Each number is 128 + 32 x the weight over the matrix's rms, rounded and kept within 0 to 255. Layers, rows and columns count from 0. Numbers have three digits each.

# gate: layer 4 MLP gate, 576x224, rms 0.0442, rows 17-56, columns 112-223
# up: layer 4 MLP up, 576x224, rms 0.0406, rows 17-56, columns 112-223
# down: layer 4 MLP down (transposed), 576x224, rms 0.0403, rows 17-56, columns 112-223
gate17:154200129128166110151179155154148111167130061127112131090214065133117115090092065139110094196137153118151120160127104122101156127110099131134184124121131100110150084183181107105160139252114145095129185112112156136111119086238114109092118132197172105135117167095097152094084119123104112093137206101110140077107166127123114151182131110116
up17:149118096115127075100138127144129136133148154072139125123118148093092133208129138087150102101103194115151106130183015118173141132121078137147101091130104079105141191139108086138072156130096197099104123140133087062125146062104128143162110120153137063069131115106115104068093170180118090109116079091181145131172153111066145107137175139138
down17:171116063131156136143136148109136076116113192185137047114126124147059112095106122148129141138113109112103146172114131070071116080083116101123095170140110161127138138110136101139066187146067148140139203072108167079194120074190119146168146097154127079152128127097165158153127124175151128088126132132079183137062196123111123137170187152135
gate18:117113135121109135111083169131123109105121091179127139152144101136068157123127136158128097178136133082132082109188161076120174112095150102132103103100150105146105165097159111111155072074105081140135135151104126095134195147077101175130168108136112127130124093117166107142138123179138131151174174123178142018147158097134113100133101172138
up18:151128118159190186143129118157163142090074148142167152087099120106170125184174082124101156172118128187132119060163083154098139126132153166146087107108138124121127089149099146117151158161102168166125100130103173155113140123156113124113126129089105078057071104103140153063152141072104113101130086091146157106138099115153136217085013117140
down18:105138145079078163060122110132127091094171093097192167142113163156099063088133140135118043135148158154109142110123092155100144192155065105114115084111090115104149104128147132196150124143136111147112074161113137117115035169097130123119138137145153147087107136107133151102176156096158119103078136136136103157129115113153119103090130086128
gate19:122191098140163092116065119105101189156114031143095147135144191118132161112063123148128091111147164088138148099191168199086141139136193140148174131067118105154170095122184121114182140137071130142116123111080134096137217090089123133092154161173114103094086125148122111112121121089139133073166109122179094107145141090160129191142106159156
up19:110126135128148110133124139195117128189145114199182084127160163162116096117126118090152123141139125092120130159132214161124114149085119114152129078099116162180167155140135074161041122147075172141146147193096114097198147108161121156128166053169113135106150134131085078131165112107148102126148094086122127151134156107120139108105089092164
down19:110081138138177048127154108104115079144126100139126213159150123106074127109160143168131086129112135160146115171086181096139084125234148109083110123093082108131183078145093195154126144114191154078103111111147106144189078056114118125117090168138131154140105132098165153137186063156121140136142182131121110170102176180170085148132152138081
gate20:200092151071150142122091092144132133167107197083185132131119111120115181119162080117141140136119188191101154087119065063113120132165150073117102105124119143109099132128110150091182110177150180123071155138175144131110119053137104123131122137165141144105158118176151140100065115145129162165133118101096147097152175071146135151071143144092
up20:147138134164121175131073106164122072105174137126111128108089081101149103128171132163194090134152094150119115127142079079109121133098113104102135202095076081107120159099059152112085115171168166145137102099072140115156089096160176116147139102048164125114143120069165123128122145117086123136142166159081172136150147057087189192106123138125
down20:060088085163139099150098094160133122160166153178127141124163118144137162136117170129115144163128157158119156190080145134139151099103097091097172161120088137115160119129093126118109126161130122125124098051084156169132150210143078139117133130089158149127119185183149127118137162084129074143093118117151187173063143125067123093135154182086
gate21:129151132171075112139091193168117186101170175111158161159125149105124177119152137169183080189063108089183114147103136136150186110132064110133151141085113101117134204081128139154076070165040131149095136166088062157061205101142086133122105120156117104067153154096112099104098148139131125061128134142122099083166129087130132105160140141087
up21:133122176124054147119153134139070154103132111133115094070129175179090172122130144106123077115096116173097141122117102148164148110138123149146098136129148055129153196115047153134113085109116124178143155138129128130128081107095172137114082151163172141094140144128097138141115187166046124119115125222108111075100181124138122102149109147197
down21:114147120100083166136126083017154102112128074095167124132088128126118075105102086105089117110095095154060139090172114095109094120161131144062076113137097182137121124155106111134119111122152159155146147106115127080106070168173139097151167103125149157181167148155134188153118198103085098222099169176158125098099114099135115174148164138133
gate22:108124147119111067152118148106120119119124137193073125184118104085065155079103194108094103106117140112164102163130140070170144123131128140129106076146158136083078067185142107166145154079100109114097078123109152181153119058106136146183103124126145184136127085127114108171089125140173101164114146137089094133128168084100116139163131133100
up22:168105133123108141113146142118165125139088115127130117117155168156144104138089138158124080152141129090133148121175152122139135132100147149081138068102182227098179133145076195158111177146142135118173093145125159082158089087076136165120156090099111057130100094093118106151093113131098089126146129084094100143112136133149112135159096104145
down22:136144106170146114137147121108167111109104180143106089098045087084099167172139132176085141087193136114085155097108165162126161145084168123154132147175100128157140136167122171174148125119149128082130193114106104130151136144061123065114144170128109164168151099136114138084106128145168117093109107185100067086171113144130170136167128152146
gate23:098113193125136114168123184146147119113071104084154138231140160108174150121094190149131084116157079170149094183187076093071214185069182130051076136071081159098152122114087117181172121129120092118108110116199131128110137115158137112185155143153088124140137041089086159201156117102114198133116198169066136073067122115176170129090150117154
up23:089168062102218106140100098074122147108093139181109124089095196164103101065116141156151113117185154079180147122102174177165102135129120154145106093169156182154061100146146120073072076119176144136159162155120164168152076153187155085097141107133125136136118154190141155118156089112129078126152074143094109168136108102133119142170128111095
down23:166181181085123072194154129095171145084132120169063107068108100128114080126173083111150103198138164116143096144106133123164178119128136080151132158115159085089128149055160140141060087162090181125092126086131118138140100105089137117163171044056167147111136156096098096136137060143114060085133120097121124127124137136067151166171117140123
gate24:145117109081104157123136125121083188160147118132119177111142084124186153135083098066114103116137117120147165119118180136097155099139083171132111084074127089098164091065134138140094060157160081156135084154121131176150136204156109171122171142126074148113120105051145116082130161117141094190119189138100094048150167159069129122153088130128
up24:167098093181154085132170134152130197156106093102042095125127184137098143083125080136129159189065120165125104140176144156128144131130152144148167097105152150154101150121133156139175096109188115117134146123103133157032148169074118114131075085158172079174062106114095105148126099132154123129120130199065130102092124160179121154077122103130
down24:108157163130108133135095170203121140140176166104149145121158136166102150127088125099084178161171133209171112063145056153150157095088102132084158140092149158158137093093100108064121114093200121075156162113125072148160089098132114080056124115094085058111048121099122134132167128129104149167180155116160139145096128141099155164106097098177
gate25:112067087134105140113127087107117173147051142098130092164135100123110168102122189126092174095065152163096137173143149091144151119063114101116161105140145152150160198177139059127093177163108131110140130159127096164128072147099089168166111134107203143085145120081140082114133139131130128153092179107198109129077100137125112131088155080137
up25:115196147102177159125137145152142134089134159161058165131068144104118129091119138122159151108130127176147137123139103124200104121136154115156118177100155122142146177080149121117085101156109156076125155161159067129141193131133137109180138130110123151190133057163076121100089093136144105149181107169096136042154121130142123148155059106132
down25:096076140114120169140115114111078111143156120069128104121089160121171120177147103119136143158104123099153129110100109165149147106105165111121119140145138105154146100102125186093115113125083147124147133216125139124100128121144120145157134098196129088089121115093116137106159170108177100102114156054167174183110109170088152139142172144157
gate26:064128130145089086231154160079129112140153103111092088071162133085141106132141135130138110090075145166151171169105146107075142143098122165175156142165106131124163074148135120144167105145169074155143077151149149056177144160099143079103169087140115073141102105153078141115189120174086166188115110091192099135105144122107220093164079071086
up26:086166173108159083160165118168101117139116113156083083132114130168173110094100150128133086134155124151124142138142172185138129049123122151122171110136161139122069117126064105176132153089157153177140130106086142217073106197149160140085155151139144082174134194111133103129150135121132141132128128088111130181104092164111132113090107088121
down26:118107088102110174122117123111164147107116113155122129147186101120112141107157166136091148167134130083146143078152152111122157120096151088123148065089117126139071094164126114130158181150052125137076134134112160149132114128108093172132134138134115153133122129145126209097083123140117099157143169144086055137128075100137102180110116157113
gate27:136202106114178126179217088099128146152110079110099150074157155082149110133168086114104153103102125153178160107151146134078137160123098113132119160081139079154138108110135153101121113162146096123142144121141117099134192132114096118182130117117160110128098131084104176146119091197122115191123184102113095151131143181121133151146162114095
up27:092092114106067125101122127138146075100112123164145093140103138182104136066117154160216110114086165081201125100099107086139158112136099112092145194189096089158093145056141058173154151110087211118143145127112103144119097095139125111086150165127145068156107130094092147072135132139108139107112116149184087077099117102113085148123133091121
down27:134103118156163093110100159188157086152138114152119044125158104086139118108115150121187116153099148112107154144118180086116143171115123120111129193161166106109094109099123143133183123085211139102080123198145101126147106088207097092120142122136089140156075127125076115105105114143155163070126107152116094120118178128091177135105160119103
gate28:116139124093074105176166179164083179147154145134137123097155145108159138136095050107164089122116105112160081130177163086128165097102083107153051116181161183126140173105093091160057105121123142127165102171116076079085175119139115157140109098132102114131161166094089120140140085127083150120097121143133112125175112150159182113192145062136
up28:134144147116181143162123171138079136117158140151157138184131151140089160156165144092107099133069173114053136013169096109045113180106067123117128100178141134126096148145166075142025123165143131101120138168124111126111165158104143097132141090204118169068146153176121148144100107146158098068125124109158107103117154172122168103097075142132
down28:102184149184124106172101106175169160124147077169155162093103169134068110140178125227157105168107130163174113049132146126100143171129069097107124113134152069151100089188097087135089128130142167094164098083078137131157131166182118154080127100132075113125107077099173136145160175112108080074156164150105154105206179116123143128144078087085
gate29:132124140115158187136096161049152117184156131135131052095177119135056110146151111104092101133132123182108092134132119143078147109153150091152073159171120096156083155120098157145168106115123108171134142087105167117139119072131149109117154051091141082130096073063165157204130157120191106072127179142062162125162104127066156134112142111129
up29:103167188117084070153182109182134151108098154117125169076081133077146097146129124132197167105090110159160106104147092094105097120130125096055152180193123105131178125109200118139143106114135159148121173146128087095100120108189117111155183160187095156136140153149100162150106167107157146134098119130154122137099114075137100119171142132130
down29:142102126117129188154161098151053121106160172121101168149141071127126129087128160110079176127085117112147075056117163148087125119094153189137080147148149124091133126126188080166132137174123100171102152158105131170123116139083141174110116182092120109088095162108161110145080133114100172123111171117112121098130096178156174117115105076115
gate30:087126200117123120157147115120137096151065074154067049157131161122123131073124093147126160116139189141147140108144115137146142141149078110169057107150115103164115119096112129129146059137150096154122102095190170142168159170153134113117167126126143181152090158175102134120149145084146180096166147180123166120127185109125120158125132149094
up30:176154124167113109145108135121058110165113124143086172159088128145144165170134139141080185137122138106077108205115205137122121113187132152129178120138113129141126142105130110106068139152141054134108102124150144158167205079118135144115072119113173113188116137144175082094156117099066156081149134071090139117124117088138106111114073106176
down30:113132098148192127087155135160113144125117150087149137150136124080147111138095169103088179180126090107096141145070103159100093153144149133084108108087090184104110129136134095105117191079141115103120093091094121115121188102133084137146107059181107077044155146102135131136123125134142106167149106123139119130144072215099078121110052113109
gate31:190128140140098123191083143110129134092121155077125123153163129145156124085104109117140082149061148128117158161098139147155162137095082093086108100160146142088114127131060149101163126069179115121141166073143124158158126116107153147102134149101157140140125094071150116182164131151143144133114178049126137081120131164177139160136077138106
up31:150099097078199077140103136128162150159124115114180085151085091076083093055134076116150104106179107150173128142115173141117120150155130135079112162156109181125100109129196167114123108106138108092157106152127124145106125116129115143091155128135120119155183169100079195097103136097109070139093118076108135172183101164107110150181137157176
down31:120142156126085166195170129145169083137042105159105119102118090126150048166157119150131103123101131117145093119159143131116132137143153119082160135062106095116154140088163115153168139111110083082070123131089097073113143084142145073111137148158115169214106115112098154124149186161143151152103125156144139161137169106176140153104062113126
gate32:126149120132168145194173117146177135186140088131172175092083156077144170123127120191103121142106103130151135139151144148116155081147125171154117063160117087112165156070103132098138084142098074126146128131169079190147154117127135113124128085118089195127167126138121158125176153112107142124114121129114179028106193176116112154144078124180
up32:114147184149125086062132039124125155110105112177189105160185158151139117086194087165060149140135087083132166075144179112153146169163144146123119056159159093154082066168078101112078157144131141150178159119117104150093133129173116094143088132162122146095201093158122056094132113101170100109189123143134126175085161162132141109086075119150
down32:112161134144124130077134115124113174182156080144132137138045137165148135125144154083148042128080111143154148127125202199153126154118123092071158127124118144145198125115098127216130147139107106125154134151158084117115131112133079179101089182167119134065075130108113143171077208157196086131123129104122086124166076086128118136091144094118
gate33:123080139101115185128197103140172163132118084078153118077128155098180204195168118119134170074139098135055104142171116125140175140092173101164114182120067140126113179063146149125106109108153101164105125107133094144141148150104088113091090120174086136077128121159128123159088147126123163119109120161123147082113132162105120187138094198132
up33:126112202137115203132174174128170161090117095094154091139131170142127164117115139164095119062163138094078143172176096175073120117095132122118092135145078160179084124095162140125112124109143129187136145134180118090127111143093122158140128142137111082114149115133105082124129155103086158131164144167116160100093149182131079111153081124141
down33:208171090164121112137079134171088126132138117149120158066126113116107123103141107131116073157190168163107102137132104128126082102150147135171098069064161102168140122133113117082114158101146135100169134170073132122160104100056230154132118129120061143174067146147087105119171092143174129123130146142073140143089117114166111106142162112138
gate34:146182194139070163133142086129132131108099097130113140115119117068130109094139074148139089171197112114162137097122111138137179149095095134119084150122096114100056141175054147139120142168196122210132127140080110057112101100148136179136140137094102125137102099095112129091126082087166091044168182109105105105090157137092156167147144161099
up34:139176163163125113153081102090129147097077149152029132148106148077102138156094118145169107133219117101140125159197101165160118139139061205126133045135112121105085179166112144116196111150165142145123150135103148068084138148168144135111114101114131138186124145110152139090074138200085109100126077098084105186080129108071119143168130185156
down34:154165110149148115118090117174119147041124189105095112177077150164156127174073197065100107136105143126123102047076142120127150134126136148120092129104115144128115141201153119163105071098080117153098110103059167202136144173158169122113139129082150154145158154129101137107117229136148119132147093095104136099189103142131070098173145081158
gate35:172099123058144109072121139147176148153122166127131157117128121086129159137094123064144081191128140145122156132141154124132144162119081109134137129121183093131130175111143093149113084127106080109094103158149143132120149111082102117089146115125118160091109090141214139132092136152123138132105116132124128140077124101143135168150130091082
up35:114138124117093140195136113141128166100138104144126134178153090135172147167099118148139165139121111143140141143179102104122155091145070140133155127167210152133121114088098138167123167159141135130163059141071136112086147079138128175109169152114166108181093135138134097123077124087084102100149143153161145086166129131100137145152178112120
down35:169142140114127136154167116124146124119117144130083122105189152123129180138115081166179089175137162116089143134143154135171128146081151107155129131153120062162121101117129122170110111127100135087091098076096120143139104147070142112123150084110168161098130080084135120121093131209172100169119106089179150116115156139174164191137156100145
gate36:172116089129167108059084138180145101159111111181120163076128127129158087155113092167161133055096085114127101077147131077079145135123169081122078129069089086141122143117083105140102039181115128124131132147192091162139096103116089146127204101103087104137133039185196151179117142123142145186106174153154140154096123169069120140119131126116
up36:076126154108162122062130081111160130124131137104138136159213160180159138079122113102168139098120139111159151106121118136153122103135158121132067178062137067078145150145143226109137173124129168118101188118149077109064128088148088127101121094108070106123175131123071111123152131101127134081178145113178127172107078183129134138135170081090
down36:125119203124111123112161114161150170177093116104138116167167137100162120156193145100165103092109140089166123130134126111180081119138074137155150094152135080091151089172108200082183070161175099119140171112129159177064153085105094139095113114144086100118154142104115155185127102134131159145133062096123084154117061140112102147119149120152
gate37:100090191163124168107141131168193143136148135138141162137111151131090116176143131083064134132141056176148142085139113120142128135134184115075082123118127213129130120138120140098126066134139132117097178099115126138107114121201112080124152163079114138091120150154136136172101118139179131124141145130132114121198097103116140122161176049137
up37:164116067160184183120134129166157153135085136097144113149122190205116095149129161135157177156177141106136149081110116158107136117140107153118105129086140136099146046135154061148157126164115127122132163189148122099120188112201130150122107201119141113164168130123138127148132124080161123093144116086169162096100107127081139114145165136192
down37:175175100118111089122134138089060115091120115153107126081110061085195167087188055180113117141137113110182191116133128148127154110209175097130140117178127138123114119148113116082116122112156113196153078174088163172125114140071107091122134120113090125109166139111139134162176129111132125140100129134189107176141134069115126134093175140157
gate38:085133126072099119061124159149153095141125119191172147164165140124056081189126081152124116159091126188112088110202150154153150151160156152139133091163148136149200153100129116077155094144106126135106140080168105117113162089139152150121176120166099123187155112160110092134123066087125170134163122073122184162112084150132106082161130105102
up38:102159157129163059169166130123110123122100158170068098146166125137111101126096190058150147173147141096108074214045169144116141116048107121108092149139186116105145133071154118108151094102097071088149145092137095142124125160074117130082143212056103190131163133126101082089083173191129087134172158118110179097080160160133118152165138105153
down38:168059098094208134142110123113117117138147130125117124141149128081156162122121159187135141158107144141174133129145145085162111094071125070205101115136084084126123122098093149135116152114202128147148139097179160137116133161137093087106073070148179107166172136146160158151070089136168113169162151178123097142135133124145129148166090083113
gate39:152142128139159110169167122136119166162148155098117081119157122121157170178106140155149127179143066112126149109098101080106175116167073141164109194123177150054100176126108147110087146150121163152114124142204124121158142151086105146125121136111134101142133177131109154167163132111089162159151169154103127134101113151170124088151152158089
up39:125221098193131167118116109169092096099118114099104128094160092139078136188195159168133118070153131060120102088075124132057147114094155110178139148082136090165084124091156106185178100144136206114149140126140086136150140149145108115096149069149116120135154147162127203136175086101110160090153112118129188179125146131112105129104140151106
down39:058173109114133163153128123183086103208132143133143084149152138097157161115081153181108102157151048084118157104097104072157127103140099099122102129132144141114148128170107076177062113117071151103144119192130124133167151094096107116149109121137113132117132145140121144138123164102139081112132136112097184186084110122190140102094135166137
gate40:127140143096133107096117131122159126093116134108094151108180138138132103107096106126114130132065095141134179059093077088143160144041148143155115117143114094101088193116129138102178124158110104136077157165193163144078101121155127126118171160093166149096091107208134125166091132128186147144142170113172078096120180114135174145167147119092
up40:113069129103150151157157117096115115087117157140128122126129156137128097106063106089114149143084135113113139127127160120091129144103164177168128165143138155134100148078127119132150122099149102098116077096084147179100064142125136120130137173137159190046081160129113158111118157096125143120076147164185109127144204099170127204100109158132
down40:140144148127075105174152101094128084124101148112129133117110194105110098154171102145084125157119101171148153118132094128157071122115095176132152143120111089146104129117168090197109132189157161031165159120134143114127073163120178113176110142079161083090106149098163113110147136165134146101137114123115151109137129134146116111155117115161
gate41:158150134108076142150139167118128099112133037138106132140153105079186128136123175134132115134190163168167104130247116142162119141155123178116099145143087139158100150158128130121077094104077137139160139125128115066099201135191152110102164078132114170079150126122138093179166102114104138064119125145111094118144170100119127112084130152140
up41:086155118177188055153100040141098126180131048124123118121045155207156193142131101068158157163149107119177178137114164132096155102107126141173120156195123105115105160214121066156147175127164186119102107124111093119168120106139114146149120116090086098069135119102088117164151199140139171134117150195059092152157140109115134173135166165116
down41:129088110147167156148121028121080176111082099118145201115124118076150114172128097135129169113212157115134147117128145117161154114123132110103090112146131106166105102061121062137074146106114170152140096074169103123153170073140235136162128079083117088110184123117095117154202102159115161143112130092101128108082169122113151097139146171121
gate42:140178147139137122152115119133174156113092073160146080132201118138116136119110128136123105147151170128132159155122131105104137140156147113126111152078149139124104181121109187091129124151105122200149180069127136080131118117124095148156153064060062146103143177083072145108174144131095117123083177136166092135104156160143146101159153132139
up42:142129096100119200121094087122158111102146066113151176149156149132128131158144210062155098187156109156186108130115129174107108207109092134120151149087115142103077141170107185103086148130117116093142143041102139142154102135134132148125137166139103138163133137168077162160142157137147116125174121124161049094156113141091100137112128076092
down42:066105125152068166069145142156144133151148158123072157092092164089131144156128092141202166093168178100144078098151125150153134137115137159126125100170126102140144166098173079208118156108100152115106099161092130128142106059155133084115147116110131116149136091135131091171122120078106116186132132114087129124101123065131142140114155188137
gate43:109199091146125198154160112135169117174174158071131134106127125116182102145083116122138083107093132125111124082133077157161146104107144075177102116121084117136160157164133148132182162159069115094027110106144146141126165109170080228165126198064147133130140099148101143129113175129171157130117112119136083150141111104095091128127168112056
up43:182104147094118123144182134186152188108127160134105068105144139103097140123139155143140085164099144078107151175089174124142132150154095108147125114112132063105135125106054121172087093136091161115178134124160154106163143122131093143161205058098083084126117163163154096062103130104120127153155122136094128144105139170080097112137127087133
down43:205149096145169136107155117143133148157161131106130196113150110173124145109091196116092059101168112103184132104112136192123115131090098117174136093111118158138080064142164167075096134092153163144161109111115129152118096160118158135177113175121148090183139074132084102126107149170142136164165155082159097128133130084121126122140150126130
gate44:181135138141140122152090098146121107086066103146063125124133133173119089114151119118121090099118147115132111141146091119169145161127107154125140123142164099095074136123131089117137085133157124161122096137118144080082127124151135121217113167052150063161121092131094152143148152124124151144123190091180117139150146209128105113084082156121
up44:120110145108081153139157142172124103164102178097202137155166085155150105108133106106172117142136114130120138087097139148100115137127110178108161123176110129130133107160146160108125142129136162106140186037102074079114110177163091111115165083153166185169105156161179132100097122128089083091115109155117110144101090068151158155183085144105
down44:079167102096138095098128158137185156101137134112188153133116149070123112159066162124133138066130143142090101107109122149143181186159131103128121106100137074136118153194106125109099130112126080127119146140174079202141108100131192069121124100184152063144151147127149142103144119139116217187130106118080120111135092134161099115161131070107
gate45:112154110097156077123133125162162175144150106158180113143119118068164162122161092128128094127100135118169107155131143163140151108159082125217147146110093086181126077118118130166208147215128111124124102126137085111189093128097037157105174084149094126085118169151174162095121168117132086189154127120136089106152154072164125098184118162055
up45:104119121129164130195145129110125092107178064090092174110118135123146134133086130099157119132197085107128105171138095080136122104158141179145098183150099103132147099143181173134048136136210126095102102095218153141107143111124114085142118192076127115128068123105102170110169111127129130122131122154130170144141141102130096123103121108082
down45:088155161127100097135141151128149162139090089138123111150097112164121074091098126152107104126151109127144143138182083141116154094126186120128092183077077110095131141097128157124161088116173169134151134109169135082126145134136084105164066155071163149169099082135149120140142126190177135161146100141176140116171110176139120153141125133135
gate46:067136121132122134077168099101130116103141103121126136155107097129126142075200126178143116206064109101084118148078094149117186132152150093135105121129110104146128184092153154130169131120154095137144105113075143157168152166128078136087172124085133113165096075144171117126131105153133155078173115074127113091115130163053138047152090100110
up46:076139168123114166120115144057179058064107153072077077090175098169121109162173139117180111153115093093119132100156108136124134083135118127129204168163110119141132098088172153087118127085168137136140105122119169127122107128159128177096175152106154065181096064137117161122097114126093095124189138134143091124118093208107162080124072117135
down46:145113111180136136110107139154143146095116166140119116154131150149121103160131123103131130115175123164151077123170153132145078182132167125144082084125169112094086124137155195162113125116110150096137151061136093114095103073093199085173123091094137111116127091137117168125068155232139162176104131164123124145133100108132126148136118164142
gate47:164196131149202115096148083119113155102124131148143132148154117116083165130142158170137129105059078121135145147163103150144146100135125091193099113232110097101104147108158100071096156116128127128096074113138122165102136123131154128109152203134112120175109082164134135154109140159091104152169095089131075158149136134098111150173128099086
up47:131128150122160107076144121149119202127074168199121104082121117103084163093135114103134170146049156103139101125111144101150134090165090123078132055134119098167147120088137124127080159139096136126192163167155122139146143124120122121159121151148093150171158149124125129132087055125127064077118127138137096115106137136131138104188063106113
down47:128110145148188177110093082166125125167167112121154116156144095119152151134170134112094109064060118161122130097145110109088116148104145118160162128142159096113141120126113136098154112079100107106092137089116105144109149137081180153105118195191107122165090096124152169142116182119115119138146120105127153138110160117133158156144193136145
gate48:181172152076086170133120086122124137145099052145132146136147130131136143106139147130093061220111101127139120169145068124157175138152099109168093100165126129173154088130117114140128134152169092174172083163084156113098133110127140127172042134167174130175109171101117143122136106186119114089118191140137126122167146140127109131065100106172
up48:163092123142164139120174125097130084102123113135099140189115145107113180121127122078176153159141086117148134095133113150079098186095127068143065105083167083089118072108095125059114162124083120154190187073153087164117107188123148073177112141134140116119126193152164158140055126197185127128169104180198077123097119097164150152189140059147
down48:109082198137153110083150181086098167076128099092100081110160136152119094169094065088140106098139081125174154110168151174111104181084134068131099138133078138069102173104164120133079112100082122156127131155130108097147130135123207099124117131122142165110130122166093178093178130120145133175185120086130150126078073137140151084171103064082
gate49:154150151080108165129132135141165127152117110151111076128120130100185132139134132165144091133116127121149202102165169145156212047075102129109146085147177095142144159140112112149137163172112109151123107120127118104107136142187057114044098104138157129123117096129095127121091119176121157143131149111149151098184172125109128167075161116098
up49:105084153153120149151104111148116131145154132164119085129097137157164130146164157102121115139181121152141152141141200128146102032100143136100174122123162133125149136150136162124142146146125128166130137137072119118111139152136136107058084108095148121143112138104101050105056151145189142190133115134148152119179091093114076172081148155137
down49:087065130169157135174084038163093121135149096127115098084123087187126108136162138065111144101177095183125081147122107075149059131172105155124126160075113141097146155133142152125112091136134114133135132125108139125137131116123174156101165120174116134152131125094128078103131132124225130124113090146147133127145067093165107141145102145179
gate50:115245159132113113201077179123095198133093106138153133118133117131167168142099066135117137104121136113151121156130134069130143170146176131119084137121130148110069142156106135121092119149174197132074111111126115108141174165158110187094144162136131050195117142113084100114093117118119082125158146097096130156095113129135155141150147116125
up50:098157125095104102101123114138165178163126116080152132179157153144140116134125099150124106141067115100101165170132146112121143107112110156139106080084146133118125123148174112155066123117162126122102128157136088187077121113102123100131071089134118119104176173062166136092123124092146103141166144090149159079100100113099156099126130141173
down50:143094102140144202130095146151118072207109119173153173092152113169116108066099136085136119107164123152119110149111103095109129141108124103125124182130185120169146132144230145121137068129124167095110136087092145081130116145139183126115104069096144085129148096126143105173181110161189072126141150125114153169136140158089094075079134137143
gate51:076124167113141112139086125170096098116108129073099096117186144096135127083054113113168107104097132126195103095124089160074167120151153120144124128089085110059110111161139112149117105129113129111101185161154079179159154105165118124140180101081136139157097099075119180138135117148126117100134216153152129112051125110141138127145072171052
up51:109149120083121136160068099179115108133112135138122125123145121116152146154203114198184087153129116135125148130101100137122136148124133121139114099191093094111126143090127198108129114131131133054145135073113156175080092100106130119171123191110057144121166151147053091138091111118141132109109092120134081182137129091132167077090095090150
down51:138126054086152059135097093159115110155117119059091177125146124135092171062125116166201118126068121143156160114150135090137139156159123131121101181136113115065135077104151175134209092094161153080119174104104124148173114091038115105181132138100118118206163173093123172116133137113110117105116167124146095162125124099133128153173156120160
gate52:095109151132107152097081149103138076145123119155199140112117151111151146116099152116079132053121115091137141177077154131151150146102199148110090148137114142127118128171120114069105074122135131071069128068126115156118107022127054115149121132118122125111138095147157109120073131194186164139173126110121092078087109113141134166107116154118
up52:105184195150114097150070134136125095083167118177118112132108084137144177118160071104063110123117152111153121091120119144087082152149125144137192078164156065102115152112116144152162116132170145059161131113135091098144151114162114141164097131133107130189121061085099098154103124199191072094082118066091100131143183149090097105116113146099
down52:114125177098149139119082141166147111119097153184164102153180143119128183118073124068132160119149106123142138100099067081100115142076130108159131102080143144167183137118160123099154120150112154028110117088119113086160178115058091151121130158051162169092134131148113121144151149184104144131142137147116135172082161134130140171145082133084
gate53:075125148165147175150128192051134154106100053145059103117125144091113141113146104118145106084171079173140143107108103133123123123121106135184144141156133175117082145117091159150124060203142097168129157122094114110113158152181136097071138084133080122177105114142115149145097163105115181133138186177104150169117123096127154149054142129112
up53:144114164045140115123189173166132108116112159125118068159147120124115102116063146103179140139124139139055140105111124165167134135102177137155193123119157122159128096162074116177183085154119110089098123137150148112143124149168149148161096114192142120061065121184110104108134151106137124154050149130168119114150166117083101155094102104117
down53:078144113092104126096138147135158153103117129144127116126135191127156192109140141106096140147145149092152174134160162153107169101221126146146149161161058110165131060144106096172156131159133167145104155128100120143124111202058172097054110176117140149100118098109116168129098145094132174096183116156116115146074087110116145074106077143166
gate54:177139090097145102094139143173198168115197153158123174107197103101174125108166143194132132104136107072124109078136174077120166144120131125106094130147113128157108128160118137111089077172111120099106161109134124095134137086088068136111124155110140136115153065139114131138079167118178128169063116156128122133162143134155100071162126150106
up54:107135151121145170107115126135082103086101091102144103109087137107087163127134151096065129129124135107143146144150154087104091092125166152184149128100165177153203100109120077115213143136173085119087044171144135155117133114056106147143075105152152080135117118159102112141195141118116100126152103127129106110180129118093137150095094110150
down54:119075145136176105138155142109103113093076116102121052066092103138117092106082120118097097127114084153190094147139102130126192141126120133156115160095133126103132118127135124230158106096092152117141094132123157128145214143121190070126115063130126104196163132154117093129196156131092132111053129154126138086117175162121123170185135119124
gate55:116164094085168091157132119104072097135132102233146166166132100124196094173170144143115105108182158101148168140146107101116173164098117117122124143158129229112088121177113113126121191139124124159116089150125144146103114063106109143143075092101148117055129125102145186118103137059100101068133164178098113130112174112118184096126148140122
up55:099139176148154164171120132137126144084165131100106114153104115099080161134093063120106125125181125175076131120140101142145118168079067152183182134146103132115126161195131072142185179139110099073127148126061109104131140091130106166036122133106110118110117156137109127106112152114150108113096135178133138162116133088147142072176105130107
down55:163074100081097172150129108159111048146113115135126153132140112067180135126044165142117136142158128107190139097140072135141091162130066142102123127085171095092145110120098177153084151092196101137135158096125099094154148152161096180141119102091103123080089071123140155165123134155121119072086063144128103157082145154139134113108080132134
gate56:134134081094151153128046176095105097145136100086115092099143166130130127115089119104106070104105208126169127181162101201174129158151117159122135154101088125124120172167073066162136112113119129162099093118163028113164140174123137083114148091211111090174117116044075144125127085108103161131052134093091129138160151138102141071144133117130
up56:128152152123154096136147177136099131174123147105110158158093098204149164090155162130137100144165154139188123156109122068133135131136119128114121134122115154152134109176142108168111098139171138104166184155117119057103135145139140101109128187142101149201066172158144159146108137092190151160147127103104108148092172102145139156102027149122
down56:113080103096191117162159180099153166100060079132150158092127134127186100157174074082119113158159152129109135108178127047122096106068143105133123128040165117136122058082154096159131089108141132137128113102128179140084156101149078101130180161082129118150136083124086150095080146098115073153120099097094144108136072162126080103128121075124